{"d_model": 704, "d_mlp": 2816, "vocab_size": 16384, "norm_eps": 1e-05, "qk_norm": true, "attn_scale": 0.145, "bias": "all", "init": "orth", "optimizer": "muon_variant", "seq_len": 512}
Each number is 128 + 24 x the weight over its row's rms, rounded and kept within 0 to 255. Layers, rows and columns count from 0. The size above them is the row's rms in percent of the matrix's.

# layer 2 MLP up, 2816x704, rms 0.145, rows 18-25, columns 88-175
size [ 94  90 111 114 104 103 104  95]
[[129 107 139 149  77 125 122 188 142 131 136 134 130 134 120 107 113 110 145 140 110 112 108 167 116 119 153 111 140 127 171  96 123 107 138 121 131  79  98 149 111 121 116 146 115 156 155 110 148 153  89 119 153 134 152 136 129 120 111  96 150 101 118 129  82 160 141 141 143 124 130  67 128  94 111 144 130 162 126 161 124 119 119 175 105  73 131 132]
 [157 129  59  93 157 136 148 110 133 149 123 119 173 153 138 129 122 126 125 115 124 111 135  77 127  98 126 124 139 151 135 145 162  93 148 105 160 175  97 127 150 123 122  91 127 154 107 117 134 145 106 130 135 118 153 126 179  94 144 157 115 136  57 105 146 161 123 144 111 109 141 109 117 112 124  80  91 160 154 160 145 104 123 108 152 134  62 114]
 [134 147 119 140 114 126 117 112 154 100 116 120 151 141 145 130 114 122  69  94 119 115  96 110 155 160 108 119 177 156 140 117 131 152 101  98 108 142 108 181  78 122 112 129 116 135 132 124 124 117 163 107 156 111 122 119 112 118 158 135 154 160 117  88 147 174 153 135 156  69 197 147 136 146 145  97 164 113 124 189 115 130 164 108 108 135 129 145]
 [166 121 116 152 132 116 107 109  88 126 132 155 133 102 148 110 161 121 148 131 135  91 166 165 109 171  69 129 136 144 163 115 128 140 124 130 135 118 121 141 109  49 116 114 142 114 155  92 150 137 122 138  32 126 141 177 167 118 131  95 134  97 178 132 165 134 124 125  94  87 129 112 143 110 158 170 177 127 128 130 192 155 172 108 125 151 105  97]
 [148 116 147 126 116 149  90 164 162 112  92 105 139 135 176 102 129 163 144  76 142 111 107 127  95 137 134 139 155 142  57 111 115 119 162  95 139 119 129 153 148 117  92 180 144 125 155 127  90 116 123 123 115 145 114 104 109  98 115 116 159 125 111 105 145 127 120 136 121 151 140 138 136 106 145 128 137 152 122 165 138 106 109 140 120 127 133 140]
 [141 140 110 123 149 116 117  91  50 114 119 154 117 136 106 151 148 149  76 120 146  85 147 156  93  93 135 151 109 118 125 140 131 125 133 172 145 136 145 138 133 128 107 105 110 136 151 128  87 129  91 100 133 116 103 147 127 133 127  98 141 182 118 156 139 146 119 109 131 135 120 160 170 144 154 110 176 133 118 105 145 152 144 112 117 160  99 147]
 [ 96 150 117  87 161 109 154 174 124 128 132 135 138 144 106 127 153 122 158 124 130 126 155 104 106 140 149 127 100 127 148 110 141  98 146  91 152 118 164 138 114 131 143 100 135 117 127 131 111 115 136 116 117 118  95 139 155 187 124 141 129 102 130  95 120 118 129  93 158  96 145  80 140 114 118  94 148 135  88 129 150 143 104 116  75 107 139 137]
 [158 119 128 145 128 121 134 134  84 124 101 148 157 131 154 142 115 140 148 114 138 148 148 162 124 127 117 129 132 149 123 131 115 155 139 142 109 146 133 185  98  81 133  57 113 111 145 127 125 135 162 129 107 171 110  89 115 116  75 115 145 150 137 131 126 157 128  81 134 145 135 141  85 121 143  99 137 115 119 173 173 117 134 125  91 118  98 144]]
# layer 2 MLP down (transposed), 2816x704, rms 0.0548, rows 18-24, columns 88-175
size [ 91  81 115 117 106 105  87]
[[107  92 137 109  88 143 138 121 121 110 143 106 116 144 136 142 104 158 116 127  94 146 146 125  89 107 101 115 105 111  86 138 163 102 149 123 137 119 101 145 168 132 142 104 106 128 133 135 100 121 120 101 126 151 129 109 104 145 135 134 165 150 152 146 180  88  94 135 109 106  91 142 114 102 132 105 120 105 159 132  96  91 162 161  90  99 123 108]
 [103 106  95 124  92 130 148 108 193 115 103 119 122 100 110 143 148 113 125 129 160 162 144  99 135 124 118 139 105 110 110 122 111  80 158 138 122 106 149 117 121 147 134 113 133 127  94 149 128 127 128 113 101 138 118 124 101 115 193 132 144 108 111 125 138  93 168 146 131  96 128 132 162  96 141 118 113 101 147 124 135  96 120 102 113 136 171 132]
 [126 124 130 128 137 110 136 115 124 135  87 132 156 187 174  89 141 123 164 134 124 147 153  75 133 146 165 152  96 116 181 145 157 121 115 128 146  81 163 168  97 112 163  64  96 180 110 121 135 120  93 103 140 135 126 166 144  69 159 160 100 134 113  87 119 101 121 153 133 135 145  91 127 184 111 153 146 157 117 100 129 151 131 161 144  97 114 120]
 [112 113 143  93 138  99 152 126 126 105 161 109 131 118 139 112 135 137  89 109  71 129 154 149 131 128 176  98 126 118 114 127  93 146 106 168 143 108  99 100 102 105  94 154 145 115 167 123 145  74 131 158 118 127 141 134 126  87 148 138 175 122 106 133 159  93 139 153  96 100  87 131 140 157 158  94 140 103 128 146 112  98 109 141 174 140 126 104]
 [141  90 100 137 159 126 141  85 125 151 164 120 140  97  97  85 156 107 117 106 108 144 137 137 117 121  91  99 128 176 112 142  77 139 102 118 144 111 104 119 117 123  90 126 127  73 116 122 108 139 146 157 145 112 130 103 114 111 103 142 128 120  86 120 152 152 123 153 147 152 113 140  97 137 153 115 169 115  98 123 130  88 123 108 132 112 105 165]
 [ 99 105 138 137 159 132 147 120 110 129 141 171 126 125 105 143 115 158 147 135 136 128 137 119  80 136 130 166 103 152 123 143 138 163 124  87 117 164 133 151 123 141 153 102 112 118 161 116 159 155 165 130 128 130 161 140 158 121 166 117 123 133  90 131 146 124 103 114 119 136 153 134 120 179 157 100 139 106 111  82 169 115 133 114 107 136 122 189]
 [154 114 144 152 180 156 109 145 152 131 173 144 107 117 146 148  90 116 174 109 134 133 144 144 113 115 122 142  92 150 108 120 125 101 132 139 174 147 143 139 135 132 125 100 108 112 166 147 137 140 121 109 125 168 105 124 129 122 157 157 160 164 136 113 153  69 156 148 152 111 112 115 113 127 160 107 122 134 140 134 120 144 105  90 140  99 138 108]]